Part of a small language model's weights.
Size: 14 layers, width 256, 4 heads of 64, 8.46M parameters.
Architecture: LayerNorm before each block, learned positions, biases.
Training: a variant of SOAP for these matrices, 322M tokens.
Each number is 200 + 40 x the weight over its row's rms, rounded and kept within 0 to 999. Layers, rows and columns count from 0. The size before them is the row's rms in percent of the matrix's.

# layer 7 MLP up, 512x256, rms 0.115, rows 309-417, columns 0-63
094,201,199,223,147,257,158,260,232,148,176,264,241,254,297,179,180,219,166,182,248,190,278,194,227,191,130,284,189,249,260,241,217,153,195,131,181,199,255,215,137,204,146,161,235,216,198,217,186,206,197,213,255,175,254,294,233,150,227,198,201,281,204,190,203
092,236,214,190,188,270,201,247,149,245,196,205,227,200,185,198,196,241,136,253,217,211,136,168,119,176,184,229,178,241,189,162,217,184,245,185,209,238,282,192,188,284,215,215,206,207,194,281,193,275,231,222,246,160,252,172,152,172,201,227,189,236,227,207,196
104,284,246,139,178,184,224,250,192,159,235,176,191,119,222,199,213,191,213,149,224,167,263,256,210,196,147,186,193,270,230,152,179,174,224,189,252,169,232,221,261,235,148,271,158,181,193,203,175,247,214,169,209,192,215,192,242,180,212,231,247,179,140,267,213
094,173,223,283,183,216,244,91,181,180,201,219,189,215,195,183,151,287,229,265,187,203,196,204,203,243,159,132,185,276,170,238,212,181,189,251,189,176,269,135,173,231,208,209,275,281,250,199,203,276,190,230,191,172,207,312,79,233,173,176,164,248,217,213,187
109,164,121,258,207,190,138,232,126,197,255,203,228,203,235,251,158,206,216,212,312,201,233,228,164,191,264,223,192,182,173,200,227,183,178,236,158,175,214,246,228,220,168,258,217,159,198,239,215,229,165,203,233,101,238,262,179,212,196,210,188,261,143,204,218
101,173,187,217,232,186,219,183,222,210,220,158,238,228,167,219,193,193,160,224,164,165,238,206,213,143,177,180,157,225,117,275,248,147,214,231,178,205,199,277,124,194,195,237,148,164,213,115,125,195,196,149,314,191,224,174,244,200,234,155,212,145,191,197,189
093,202,152,141,265,178,212,188,158,174,226,207,173,222,193,199,164,204,132,234,205,188,195,178,134,175,241,164,185,217,254,211,253,286,179,148,273,183,121,189,177,187,214,190,197,247,150,188,248,113,276,192,147,192,279,160,214,198,196,164,165,168,176,288,170
095,225,218,159,208,270,176,284,230,160,152,172,175,259,195,262,187,198,197,168,231,154,183,193,162,226,301,226,211,240,146,216,247,244,211,205,199,185,225,118,212,266,232,192,148,173,194,163,188,169,247,223,204,209,244,222,204,161,136,243,137,239,183,175,160
115,263,187,258,177,221,187,201,213,220,201,220,167,266,222,227,214,193,350,204,132,157,212,162,304,222,190,199,211,185,139,191,268,180,157,183,230,266,238,191,258,233,199,214,183,175,208,200,161,173,236,178,169,227,245,138,195,205,241,172,149,143,156,222,250
106,208,230,236,235,270,243,216,167,159,257,278,140,180,225,227,204,181,280,176,213,153,192,102,188,169,230,262,178,239,173,222,252,211,240,164,160,225,172,136,230,229,228,143,201,141,198,217,210,193,171,189,190,188,222,222,230,233,211,279,238,236,240,221,145
106,207,205,236,204,226,259,233,241,202,244,123,175,109,145,167,198,220,172,318,271,228,193,176,227,203,189,134,298,198,200,166,151,257,143,207,233,228,221,170,196,267,225,239,181,233,185,204,188,205,190,237,177,231,227,185,205,227,221,286,144,168,219,216,225
114,218,185,138,185,234,198,166,270,169,192,162,212,214,230,252,170,245,173,157,212,229,192,202,224,233,250,279,196,146,262,204,218,151,200,199,304,144,153,198,178,282,128,173,208,116,229,219,260,168,213,190,277,145,166,234,191,239,161,165,163,141,178,157,303
094,248,157,179,172,247,245,169,228,194,200,180,256,217,222,191,203,238,222,191,189,241,155,207,196,207,177,235,203,147,176,209,205,193,280,172,207,264,209,121,150,188,166,315,254,202,193,169,229,208,141,200,187,245,205,260,203,143,223,253,258,113,197,221,268
081,144,156,220,206,169,318,141,300,240,163,199,213,163,210,156,244,315,151,214,125,224,157,217,127,188,156,197,157,199,205,171,128,203,189,178,233,248,210,192,201,122,151,154,179,245,190,161,253,254,227,254,262,181,230,200,192,230,147,178,227,197,210,252,190
085,163,265,210,112,234,225,186,255,274,171,249,188,203,183,139,181,253,182,201,229,193,175,242,190,262,189,204,183,248,226,183,192,158,267,252,183,270,192,226,227,202,209,213,207,223,154,191,255,165,194,166,188,217,203,186,216,167,212,223,304,230,192,219,174
097,149,235,276,143,194,198,166,163,216,232,263,200,189,129,234,221,219,187,172,178,201,208,237,192,235,138,206,117,176,272,171,229,160,231,184,169,116,181,112,165,159,231,231,186,198,195,219,242,285,176,183,248,198,193,183,224,225,155,238,217,219,153,130,157
123,213,116,147,264,180,192,244,156,242,275,195,161,268,159,97,181,235,167,264,251,221,267,204,200,231,220,252,194,149,273,235,147,173,135,185,216,101,187,217,163,254,189,178,205,193,187,153,192,221,238,221,204,224,190,155,232,139,150,226,193,216,192,205,160
106,258,295,146,205,196,160,152,273,192,232,201,189,174,147,166,159,192,206,154,252,127,251,235,140,198,118,153,219,261,251,225,183,306,224,210,217,166,211,82,203,269,149,259,164,163,160,241,232,267,256,221,324,181,206,157,223,131,181,124,148,128,160,267,178
103,208,208,192,193,252,257,133,189,212,195,162,195,194,177,178,236,244,173,192,210,230,195,232,144,183,173,250,184,217,255,266,151,222,228,280,218,161,214,84,226,162,127,209,232,209,226,196,184,212,215,131,199,226,192,169,181,163,216,212,167,178,213,240,263
087,263,209,193,247,210,184,246,206,238,132,204,215,232,139,191,261,221,213,221,245,146,132,145,192,168,257,197,168,283,295,192,213,200,201,235,293,182,263,169,225,211,131,206,161,240,204,225,152,210,191,181,293,140,264,175,177,229,177,204,257,248,157,178,265
106,187,61,213,168,182,212,182,255,179,218,232,175,184,189,203,175,189,196,111,201,145,158,210,170,173,212,300,229,219,214,184,236,159,160,241,165,269,122,200,164,182,229,202,164,184,175,221,200,187,236,253,223,220,204,276,263,184,245,168,169,248,196,214,200
097,211,220,199,242,208,217,174,178,196,200,237,173,144,151,225,215,181,190,173,247,161,195,217,230,163,259,227,115,210,142,142,246,217,252,272,233,172,221,252,183,210,152,127,164,178,155,251,164,148,272,187,185,193,173,155,221,220,237,253,246,227,204,239,173
100,132,129,186,183,160,181,157,227,181,222,219,203,179,226,219,260,266,161,219,231,213,168,196,192,194,200,164,155,196,228,108,183,181,173,206,224,251,189,180,225,234,212,266,181,130,175,261,209,198,224,256,209,166,209,221,186,199,161,222,153,171,174,203,172
099,157,250,174,217,210,191,208,117,233,170,197,167,225,190,210,204,164,241,220,257,210,210,144,258,188,189,162,240,234,139,246,143,232,173,242,208,230,209,186,245,183,246,173,205,164,210,190,247,197,261,181,135,188,173,229,174,184,169,152,135,232,132,246,200
096,186,244,244,201,281,188,219,241,166,203,231,143,211,197,162,217,161,131,194,225,182,127,161,240,263,155,250,216,194,173,199,177,246,219,202,207,166,283,217,208,184,194,193,189,295,280,162,111,229,253,189,156,172,206,233,255,192,175,209,240,199,156,197,160
098,186,172,195,185,188,134,226,254,171,177,218,220,195,154,216,147,140,156,227,234,254,216,221,226,202,325,267,173,322,161,149,183,234,142,141,216,231,188,214,200,200,103,197,253,193,127,197,189,218,171,192,240,181,225,186,177,221,194,163,105,234,195,229,277
092,184,250,144,186,206,218,221,163,248,249,92,171,210,219,171,139,185,186,203,209,151,199,172,167,147,203,213,219,129,223,136,226,188,172,126,208,198,190,195,220,166,214,224,201,267,248,222,289,253,203,141,161,222,216,232,220,206,151,199,200,181,148,274,236
103,273,251,242,210,174,155,200,142,241,176,243,218,238,227,147,194,201,214,196,232,228,140,156,183,163,205,289,200,199,150,225,195,200,164,228,216,177,123,169,253,189,230,224,220,263,130,207,135,185,221,180,193,135,261,191,109,149,178,157,147,223,232,208,183
103,278,198,193,199,248,221,174,164,231,188,145,215,165,253,132,170,250,179,141,211,204,231,95,171,251,294,195,192,196,216,266,250,209,197,147,229,181,205,174,167,262,201,178,212,223,191,172,174,239,179,226,230,255,203,265,249,164,163,178,139,153,175,196,194
095,131,220,195,178,215,216,248,219,207,270,232,279,231,129,164,191,191,266,121,184,161,139,239,79,184,160,222,222,175,233,189,244,250,146,209,240,210,225,175,227,271,197,224,171,195,177,154,238,219,147,172,151,220,170,212,237,222,238,227,177,174,198,141,250
093,197,182,144,134,148,180,184,243,196,262,198,203,251,165,174,154,137,176,159,169,165,235,248,244,205,260,202,223,204,212,282,154,197,213,197,264,247,222,191,210,231,272,105,142,189,222,206,278,164,232,199,160,281,193,199,180,219,183,230,205,212,217,177,161
099,188,294,221,161,277,195,138,223,185,185,197,155,185,197,165,168,170,172,230,138,216,216,274,196,250,197,236,184,235,196,244,191,229,117,193,238,219,230,139,154,303,238,167,192,144,239,253,222,189,179,129,210,183,253,248,209,209,167,209,154,177,263,137,165
097,243,197,160,232,167,257,190,229,266,224,204,291,148,265,207,196,162,232,233,236,292,176,234,211,208,152,221,216,104,248,243,215,191,208,272,192,195,247,201,204,171,203,264,215,159,211,188,214,166,194,142,224,205,267,217,190,139,131,229,123,202,173,188,235
098,184,196,156,206,250,226,186,193,240,202,279,159,222,100,176,249,203,152,149,233,202,181,229,174,159,241,175,173,199,205,196,228,198,243,194,202,205,160,199,154,212,206,161,156,230,176,167,208,308,169,174,200,149,171,235,163,167,160,249,211,220,249,164,242
103,165,206,222,206,229,173,204,193,200,240,243,234,245,198,212,122,200,261,183,206,198,259,121,182,154,187,153,192,211,199,243,236,222,182,183,206,133,233,171,201,265,114,170,132,200,144,138,179,228,198,262,259,281,204,172,261,193,181,131,224,190,154,224,211
097,190,200,251,236,178,218,163,247,206,227,212,211,265,160,132,183,207,199,168,257,173,136,136,198,189,216,180,97,185,145,188,156,259,188,184,220,204,198,212,225,244,221,191,138,218,168,160,143,219,268,214,159,220,133,212,247,181,219,166,151,178,192,228,215
097,233,209,187,225,206,208,268,222,164,205,177,172,197,158,264,182,161,188,231,240,175,225,251,230,197,209,179,222,185,198,224,199,213,229,210,189,200,161,166,183,197,210,262,178,223,198,215,258,212,173,280,222,234,171,197,215,149,219,121,130,219,231,163,195
086,230,174,204,264,238,183,201,188,191,216,186,176,148,208,205,198,267,293,190,200,200,168,102,204,205,214,207,213,138,201,160,196,194,219,222,229,239,153,205,228,206,192,211,203,245,220,268,202,206,224,222,206,191,187,213,230,217,194,184,142,162,143,125,231
096,201,194,196,255,258,208,200,233,267,210,158,172,194,173,170,197,242,229,114,188,218,210,237,135,160,214,241,166,244,209,185,246,211,250,174,239,232,172,288,186,180,121,176,222,238,217,246,211,226,235,178,194,214,230,238,252,260,256,216,179,217,250,251,144
102,228,206,217,187,154,214,185,304,235,162,206,172,190,209,298,235,229,239,110,267,218,264,199,192,193,261,211,176,179,182,299,177,174,147,222,263,192,188,249,229,212,150,207,245,205,227,134,182,184,176,221,281,175,148,210,209,180,159,232,97,245,150,214,216
106,159,244,157,217,134,234,215,243,178,235,164,235,249,196,125,172,228,147,202,158,210,229,177,151,241,157,204,244,151,224,189,197,247,145,206,228,243,184,165,235,249,210,183,191,171,213,214,235,183,197,173,245,155,291,200,256,244,192,264,128,182,106,219,257
108,211,246,252,142,209,149,269,254,270,133,236,233,183,169,200,231,143,194,207,179,199,215,189,227,156,208,289,203,152,144,179,232,184,261,158,113,168,194,238,180,231,192,167,164,136,229,90,219,201,255,197,199,155,227,208,253,124,248,161,200,204,195,208,159
096,214,171,221,211,209,177,220,292,164,180,201,203,186,229,251,207,210,283,228,230,177,114,187,223,138,150,161,209,224,174,186,143,206,191,178,235,212,193,180,205,242,212,210,195,179,209,238,172,176,233,152,186,255,208,215,249,140,239,115,231,188,164,205,168
100,179,186,224,167,278,193,277,213,217,160,221,254,141,245,210,205,113,149,204,194,146,239,200,249,247,208,209,131,269,133,210,221,170,202,203,190,147,180,195,224,194,175,218,184,170,213,201,143,269,196,181,295,173,295,225,240,126,170,245,243,233,247,181,233
106,139,169,175,219,267,138,190,194,265,237,180,170,223,151,125,179,246,175,134,223,145,117,173,217,163,184,184,168,219,128,209,235,136,174,227,167,217,153,147,304,210,192,140,237,250,163,214,214,165,226,163,218,194,236,157,188,196,183,191,114,213,202,224,240
101,166,206,253,237,285,226,133,179,142,207,208,268,112,150,161,201,185,165,258,268,172,151,185,226,257,190,236,226,256,281,274,116,244,172,204,181,181,229,200,149,195,168,182,180,166,235,192,144,175,232,230,113,207,167,274,156,156,186,143,209,145,163,169,176
087,201,244,235,127,139,274,262,230,231,193,201,169,173,246,186,231,179,228,164,245,168,150,231,279,125,227,220,206,116,171,142,184,163,210,251,187,228,162,134,163,319,194,198,209,254,124,188,195,176,239,172,217,200,184,236,241,209,196,220,162,199,213,147,184
117,167,216,106,206,204,240,182,198,274,209,177,171,282,214,209,170,139,208,165,195,130,215,181,152,173,114,229,211,159,202,191,204,215,190,295,176,166,156,173,172,231,235,169,183,124,202,210,170,196,228,116,224,191,199,207,186,183,167,237,176,188,126,181,230
097,225,188,187,144,244,192,224,158,142,214,248,229,272,153,170,199,249,137,212,200,199,226,200,166,169,144,205,179,158,275,172,255,223,229,263,205,295,217,157,182,240,202,208,201,241,195,206,180,180,189,158,246,183,203,182,218,207,142,223,156,205,191,147,200
110,188,147,149,195,239,253,196,228,203,174,200,273,202,148,180,236,255,222,185,204,120,202,161,152,247,228,193,141,186,215,228,200,203,200,187,215,182,203,197,241,237,189,221,200,268,239,167,182,207,249,191,150,189,187,210,162,130,170,175,177,204,122,306,134
098,189,222,232,192,274,214,176,192,215,165,246,195,226,233,238,185,233,151,197,177,283,167,162,254,190,117,250,238,244,262,226,282,248,123,193,176,228,204,86,203,261,161,147,248,153,228,242,176,204,172,198,225,230,192,159,220,211,191,250,197,236,259,201,184
094,225,223,191,257,219,234,148,219,176,194,284,177,208,165,260,151,209,227,188,222,235,228,197,175,156,223,203,137,163,208,217,251,179,210,268,205,219,161,184,208,135,147,233,178,141,221,150,271,175,198,213,215,228,194,202,204,191,169,179,233,206,191,199,239
103,242,193,286,175,162,153,150,185,206,234,209,192,187,235,223,132,136,180,178,192,141,210,209,256,110,310,274,157,211,190,218,148,158,230,161,209,218,196,253,173,216,167,139,176,218,180,271,170,139,216,159,197,207,186,250,153,168,222,99,212,180,219,255,198
105,113,129,291,244,224,253,240,219,204,184,164,192,165,228,246,146,188,166,165,194,198,210,206,227,253,196,238,216,118,224,197,230,306,200,206,242,225,156,222,207,171,156,200,167,213,173,203,269,157,192,138,198,237,247,182,215,176,130,247,231,259,227,183,270
109,276,184,191,193,137,204,172,240,206,194,117,190,202,199,278,237,194,190,287,181,234,185,246,137,132,250,247,238,237,210,188,159,190,130,203,186,177,241,107,229,234,190,189,192,201,214,182,147,183,200,113,185,150,217,178,255,235,142,247,114,216,185,179,247
106,239,219,164,103,200,248,208,263,228,165,248,183,257,232,191,229,202,254,180,206,228,144,159,175,184,189,232,146,216,204,200,202,192,182,296,199,224,174,277,206,272,185,150,229,190,209,244,219,270,166,223,150,147,120,288,146,224,274,148,178,176,188,207,300
098,301,243,191,222,212,255,204,206,143,172,217,211,158,216,152,125,186,218,222,203,245,154,195,158,164,216,222,231,117,284,171,220,222,212,224,175,48,148,203,217,142,232,200,122,141,203,164,171,231,249,136,297,179,282,219,226,154,177,196,221,145,202,158,157
106,278,177,205,168,265,246,157,205,213,261,200,212,156,91,115,209,189,216,205,194,194,180,179,216,165,183,204,188,244,222,213,253,230,228,173,198,118,170,135,249,197,213,145,302,226,228,230,273,227,150,246,280,202,229,157,158,181,181,192,133,147,246,120,190
092,195,122,153,200,163,176,166,183,175,226,220,146,185,171,214,203,203,212,170,164,175,274,195,255,229,253,195,149,174,255,223,215,213,97,151,222,145,210,184,212,266,204,162,194,200,247,198,61,200,228,149,187,178,170,182,183,145,207,239,253,147,233,225,129
096,145,170,198,211,264,156,243,186,165,207,203,136,208,196,141,219,200,140,172,179,161,198,175,257,266,174,176,131,227,127,167,149,209,196,174,202,187,174,187,174,201,225,181,149,133,236,230,158,210,269,188,271,121,211,221,243,217,81,149,115,134,224,258,261
108,206,192,250,240,285,192,177,160,168,224,211,187,310,200,245,202,187,225,237,203,179,240,256,223,167,223,304,183,171,137,246,239,190,178,199,200,245,159,227,191,100,218,169,132,232,212,215,207,199,161,236,188,254,203,162,194,251,219,119,147,177,116,194,229
108,205,215,236,180,233,205,255,136,124,161,206,236,194,205,206,202,215,267,61,238,151,256,172,171,177,174,235,209,154,171,145,158,243,243,188,187,130,237,141,179,228,239,221,156,246,230,223,136,135,124,190,187,202,150,166,163,192,232,213,152,181,161,140,203
097,191,198,189,198,220,262,199,209,219,159,218,251,168,167,142,234,198,162,231,169,173,159,178,148,188,229,157,147,173,241,219,172,288,226,162,177,192,188,204,224,188,221,176,172,181,225,272,214,227,120,220,168,218,180,185,118,245,208,188,171,144,207,214,235
108,145,306,190,236,203,131,199,191,134,229,202,115,210,191,260,243,208,155,176,151,174,137,173,198,187,213,196,221,236,239,184,177,237,280,184,226,205,291,93,217,210,186,203,180,169,79,177,207,169,176,195,167,184,194,237,141,171,174,257,145,225,193,161,192
097,151,180,183,185,202,197,200,190,189,172,226,233,284,255,205,221,177,148,142,212,124,118,217,149,258,297,215,229,270,178,227,204,233,167,176,240,137,164,124,297,164,190,154,144,144,148,236,193,178,124,197,180,227,98,187,169,129,179,200,201,169,203,181,197
048,210,226,187,207,199,203,262,197,228,190,229,184,230,200,258,125,255,226,195,225,194,246,200,195,173,245,238,222,217,165,210,221,146,146,177,219,286,237,228,223,170,181,179,239,254,251,187,239,191,231,169,164,254,220,188,114,216,142,205,200,233,173,224,163
085,198,193,280,178,143,201,92,218,138,193,230,196,159,183,271,131,253,179,281,165,169,154,159,234,278,298,171,230,243,181,230,166,210,223,142,220,212,150,255,188,175,201,208,284,182,201,222,241,234,200,220,271,250,189,232,219,193,151,247,155,213,190,217,211
115,205,172,210,209,244,161,175,199,171,179,170,154,202,224,134,201,214,272,202,162,152,222,183,174,209,176,137,198,201,146,204,271,150,156,241,255,229,219,198,114,182,240,268,253,199,248,204,197,188,159,172,216,108,210,171,160,180,167,230,184,75,161,124,260
084,183,128,169,207,243,247,200,190,192,191,203,196,220,117,226,236,191,218,221,225,197,147,157,196,238,142,192,236,169,283,211,230,126,227,187,169,222,200,170,220,148,228,132,208,278,200,206,229,162,139,246,258,178,202,185,151,229,216,142,202,210,185,150,195
087,170,110,218,216,253,291,196,170,224,244,308,314,161,253,205,194,133,264,219,192,227,201,229,197,239,193,219,173,237,105,251,151,126,184,232,205,185,214,253,235,152,255,205,124,265,199,224,175,242,266,239,258,108,220,194,161,222,233,149,225,223,206,219,241
101,239,232,217,205,172,191,210,211,202,207,148,140,207,255,187,192,274,229,226,135,142,149,237,220,151,197,223,212,196,183,183,244,187,246,207,221,208,200,220,289,215,251,115,181,192,197,254,221,259,159,190,145,222,177,196,163,164,273,225,170,167,150,188,185
094,200,214,228,183,205,194,164,214,241,180,202,242,238,191,252,170,138,171,144,260,149,233,209,204,264,146,246,166,163,202,191,263,161,204,155,198,271,189,177,262,215,174,176,103,176,179,108,229,203,190,180,165,192,167,184,207,192,164,205,216,115,144,170,231
100,197,244,145,243,176,161,192,140,156,264,212,232,246,216,170,192,226,109,209,222,250,185,259,248,222,172,193,211,125,241,178,213,212,178,205,222,240,204,175,155,204,165,231,180,241,193,159,233,208,194,252,190,196,226,124,196,234,189,225,196,192,144,167,222
096,201,161,198,189,292,222,219,178,242,263,219,220,253,200,203,194,190,198,184,185,263,201,201,168,133,231,156,245,175,236,186,217,203,260,133,194,164,152,120,207,161,212,129,142,145,216,184,279,185,215,237,215,312,188,223,184,229,231,175,236,188,184,160,178
103,220,218,218,187,191,273,205,223,297,271,247,213,205,237,148,267,122,224,179,245,185,211,188,178,197,184,198,174,152,134,266,207,153,186,187,202,225,155,193,177,247,168,162,219,154,213,202,211,223,232,277,244,218,242,255,184,166,197,178,146,234,114,165,153
088,214,191,246,217,250,182,150,171,235,189,224,217,205,256,146,121,235,272,233,164,204,207,161,209,217,250,174,207,267,133,148,203,197,177,187,160,265,201,206,209,248,175,225,175,181,224,232,119,259,234,184,181,154,201,162,281,201,180,212,198,208,226,205,211
111,147,197,206,214,241,232,170,237,158,215,184,165,202,199,219,126,127,240,276,180,235,154,203,146,155,230,206,187,157,248,191,186,287,200,194,192,222,208,216,172,219,204,191,246,303,225,195,126,116,246,191,222,238,186,288,174,176,185,226,229,100,130,223,202
108,149,200,234,184,270,210,199,188,180,213,208,157,164,202,223,194,181,180,147,263,174,196,237,260,219,229,210,168,185,232,197,257,160,266,295,196,242,239,205,192,139,175,154,253,161,198,208,202,166,239,157,177,173,179,114,166,206,163,179,135,118,191,251,207
097,154,187,197,173,187,217,243,202,230,221,159,139,162,236,186,217,211,249,192,156,217,205,216,259,213,110,221,150,176,229,198,203,192,323,230,259,268,132,161,248,158,168,234,249,243,181,224,169,132,194,244,223,227,185,164,170,235,169,226,73,287,225,143,123
079,200,181,205,201,151,211,118,234,219,137,193,135,168,277,203,213,201,151,238,207,243,298,167,233,199,231,187,194,195,167,125,185,157,188,281,210,189,137,196,159,100,150,201,226,137,214,202,175,217,241,142,220,145,118,188,181,195,226,207,186,227,194,197,158
099,144,238,278,154,218,153,183,151,244,201,244,152,199,180,205,179,181,220,196,155,241,237,192,241,235,163,194,212,85,196,172,198,206,194,164,250,241,206,220,207,165,199,122,169,165,226,215,222,207,247,226,167,206,202,272,293,193,168,133,185,240,166,136,129
100,199,153,193,202,240,188,244,188,154,220,172,192,149,145,178,210,234,197,169,191,124,187,246,191,170,219,217,159,140,171,171,183,197,201,238,212,167,184,141,171,215,206,193,157,160,179,300,231,303,226,187,260,154,178,235,169,109,169,164,227,228,104,168,163
093,255,200,172,229,163,266,166,266,272,180,252,180,206,198,129,231,221,222,177,188,98,154,207,150,224,159,200,116,244,219,213,247,170,214,240,179,187,154,147,178,189,169,243,240,223,183,138,183,287,248,150,209,148,222,233,228,146,197,150,113,208,103,185,176
084,257,147,162,225,213,189,206,206,214,248,247,141,261,219,191,129,339,237,207,159,138,265,238,184,193,188,211,186,185,220,212,153,137,232,117,187,171,129,248,160,270,210,186,181,214,259,166,183,220,202,210,184,189,175,170,239,260,259,234,181,215,133,168,183
097,227,189,195,186,277,272,261,189,172,170,217,219,197,213,179,170,175,122,223,262,218,253,125,261,197,193,204,126,172,196,306,210,246,162,238,191,175,154,204,187,225,197,247,183,149,241,192,257,220,185,174,252,256,275,273,181,165,208,256,207,178,234,70,161
095,285,266,221,176,238,251,240,219,209,168,177,194,189,176,155,255,216,167,266,187,125,194,193,248,173,323,189,130,259,167,240,134,147,269,267,205,247,222,239,221,177,201,210,220,228,225,227,236,137,231,181,116,247,182,200,156,161,216,151,249,207,205,218,135
099,145,201,167,211,185,182,170,171,202,147,199,235,229,190,153,167,231,251,179,189,232,207,160,191,187,245,151,168,234,206,159,196,196,284,175,212,279,240,208,214,278,212,181,177,249,165,184,147,268,223,240,195,174,140,292,190,164,155,194,178,294,189,199,243
101,234,97,176,219,252,205,238,152,281,163,292,229,235,222,245,197,190,183,173,186,208,253,256,207,246,226,247,162,189,165,186,213,204,236,201,158,217,229,221,108,217,215,256,220,220,163,228,249,163,169,237,239,206,143,214,254,220,156,214,163,230,194,132,212
102,223,134,210,150,196,235,144,215,194,203,179,252,187,191,141,158,246,170,159,207,138,224,199,200,245,163,165,201,213,228,224,229,176,232,231,184,194,238,260,234,255,164,276,201,177,221,206,250,149,186,222,206,213,198,292,243,138,159,157,213,245,152,211,194
102,157,218,197,228,199,203,220,185,229,179,270,274,171,151,253,175,168,245,112,205,205,211,259,144,217,183,230,227,161,201,251,190,197,217,259,186,186,233,173,215,260,217,203,163,251,195,244,236,196,177,188,236,220,165,167,115,161,209,251,113,171,106,144,201
071,187,128,147,255,165,218,214,200,217,148,196,261,207,262,270,166,229,180,233,218,213,251,174,224,281,171,225,130,213,149,78,182,207,237,180,254,184,196,173,194,256,158,167,174,139,282,196,260,158,185,212,173,176,272,141,171,226,261,219,191,127,229,161,209
100,201,139,271,208,229,220,56,214,161,238,172,166,193,179,210,247,228,203,249,184,137,195,202,206,124,248,203,279,243,279,191,189,243,235,181,119,207,171,176,154,165,188,140,155,192,177,129,207,164,206,171,167,228,147,187,201,211,193,204,215,196,157,246,242
097,202,250,195,219,229,190,161,194,197,174,223,185,204,179,135,152,145,256,183,215,150,184,196,180,181,92,226,278,214,264,258,185,168,202,229,247,215,167,154,202,222,153,195,211,203,223,197,119,200,172,260,310,206,211,166,170,227,243,140,86,156,175,204,180
116,205,152,200,237,128,238,151,167,260,143,187,247,148,193,198,169,251,231,191,240,182,196,189,208,277,119,256,205,143,174,201,172,165,192,200,234,271,191,229,192,211,245,248,189,211,274,133,274,210,143,298,251,217,226,208,122,256,88,226,199,155,189,170,239
102,204,154,261,155,225,224,210,249,211,228,242,232,158,218,148,207,139,183,218,253,153,206,189,229,183,217,235,154,137,196,257,262,155,227,191,126,213,189,152,304,252,237,209,183,134,206,221,279,224,174,178,173,241,269,233,133,194,243,202,164,120,145,230,126
103,202,195,195,183,223,191,231,212,175,215,238,215,207,252,155,214,183,178,278,241,135,129,203,155,195,147,178,133,297,171,229,186,176,219,240,182,219,192,143,174,115,196,245,202,172,162,174,169,231,200,231,155,222,304,207,229,172,208,200,254,259,238,205,172
096,235,204,175,166,196,240,213,293,137,183,182,223,251,214,228,213,193,215,193,222,266,199,235,225,229,175,245,198,202,187,213,255,259,241,224,185,176,288,164,189,102,170,200,179,301,195,221,254,167,195,224,241,265,196,108,179,269,247,194,180,238,143,182,241
096,200,260,198,202,187,238,208,240,144,160,160,224,143,237,219,157,150,211,167,176,190,204,250,194,149,156,270,217,221,232,182,217,249,155,166,161,223,218,179,177,303,204,190,174,197,231,166,239,192,222,285,233,186,106,184,204,164,187,191,204,223,202,182,236
102,246,219,208,191,223,242,191,263,217,214,238,212,199,174,209,202,153,170,258,192,170,155,294,180,260,247,222,279,196,196,215,271,254,260,145,282,260,143,188,160,228,174,205,249,227,201,178,186,200,270,205,226,188,186,222,280,221,187,166,134,132,176,203,209
095,201,141,213,205,258,208,101,257,89,252,173,182,167,203,230,194,230,151,154,213,174,191,160,191,175,202,241,228,137,234,200,228,217,226,183,206,129,257,257,149,156,177,146,235,168,221,232,228,115,190,203,274,179,227,218,219,131,167,169,260,195,178,259,195
101,234,249,233,200,232,149,107,152,192,210,263,228,232,166,243,195,228,241,194,232,247,266,212,248,260,194,199,298,173,207,192,193,227,209,191,223,132,228,176,182,189,186,271,172,172,164,223,209,232,270,264,213,242,173,285,233,196,172,237,173,261,221,150,217
103,198,229,201,260,152,263,129,144,135,142,174,192,242,270,163,195,179,213,254,200,101,198,211,207,214,237,247,132,182,169,222,174,166,201,227,119,281,170,163,200,204,235,227,168,188,216,254,235,173,168,222,234,214,159,222,181,206,160,185,192,174,185,212,230
107,222,166,188,154,226,228,91,296,151,200,176,178,237,219,249,176,159,171,212,184,208,215,269,175,204,210,191,144,170,134,208,189,196,206,198,145,166,177,132,178,221,215,185,134,261,253,198,251,231,209,203,204,249,159,244,191,202,162,249,250,243,140,170,194
085,201,305,169,183,202,124,226,197,176,146,176,202,177,167,198,208,97,209,171,259,177,183,180,208,183,190,224,140,186,277,88,164,177,171,193,225,197,200,220,235,210,262,187,144,164,259,200,180,179,127,227,165,199,225,189,199,163,177,186,196,307,196,169,227
094,221,167,240,177,153,172,265,231,102,309,172,224,206,175,227,214,233,236,154,150,239,264,164,203,220,221,214,222,173,241,225,197,151,228,223,200,211,212,157,253,229,113,214,270,261,200,238,167,185,143,146,224,226,248,232,261,119,158,215,213,224,169,187,204
091,214,230,225,160,203,166,187,195,166,187,203,246,179,195,228,243,129,176,215,196,127,217,132,187,232,223,221,170,154,261,212,228,186,239,211,141,201,137,261,181,190,261,192,131,193,162,241,217,171,187,216,199,153,210,201,212,240,227,257,227,182,200,205,207
102,182,253,273,190,223,205,159,243,232,147,159,216,230,248,154,208,130,148,246,182,113,169,171,156,266,134,233,150,193,194,299,245,224,194,202,173,232,203,272,197,247,171,224,241,168,152,148,191,223,224,279,183,215,194,279,175,207,150,140,191,132,193,220,205
108,214,222,157,263,241,152,212,206,172,153,176,196,218,136,242,215,194,239,217,244,220,204,134,187,166,137,291,154,219,191,196,213,266,193,226,200,229,176,184,224,243,208,179,245,215,208,216,117,193,254,213,205,206,195,178,258,277,182,307,244,250,211,238,201
096,180,176,220,166,235,173,234,204,135,145,179,110,163,202,181,242,164,207,206,192,202,172,194,185,222,174,129,185,238,123,105,191,162,217,185,180,276,235,275,241,186,212,210,187,134,199,214,240,260,257,197,197,247,174,212,131,156,194,252,239,149,263,158,238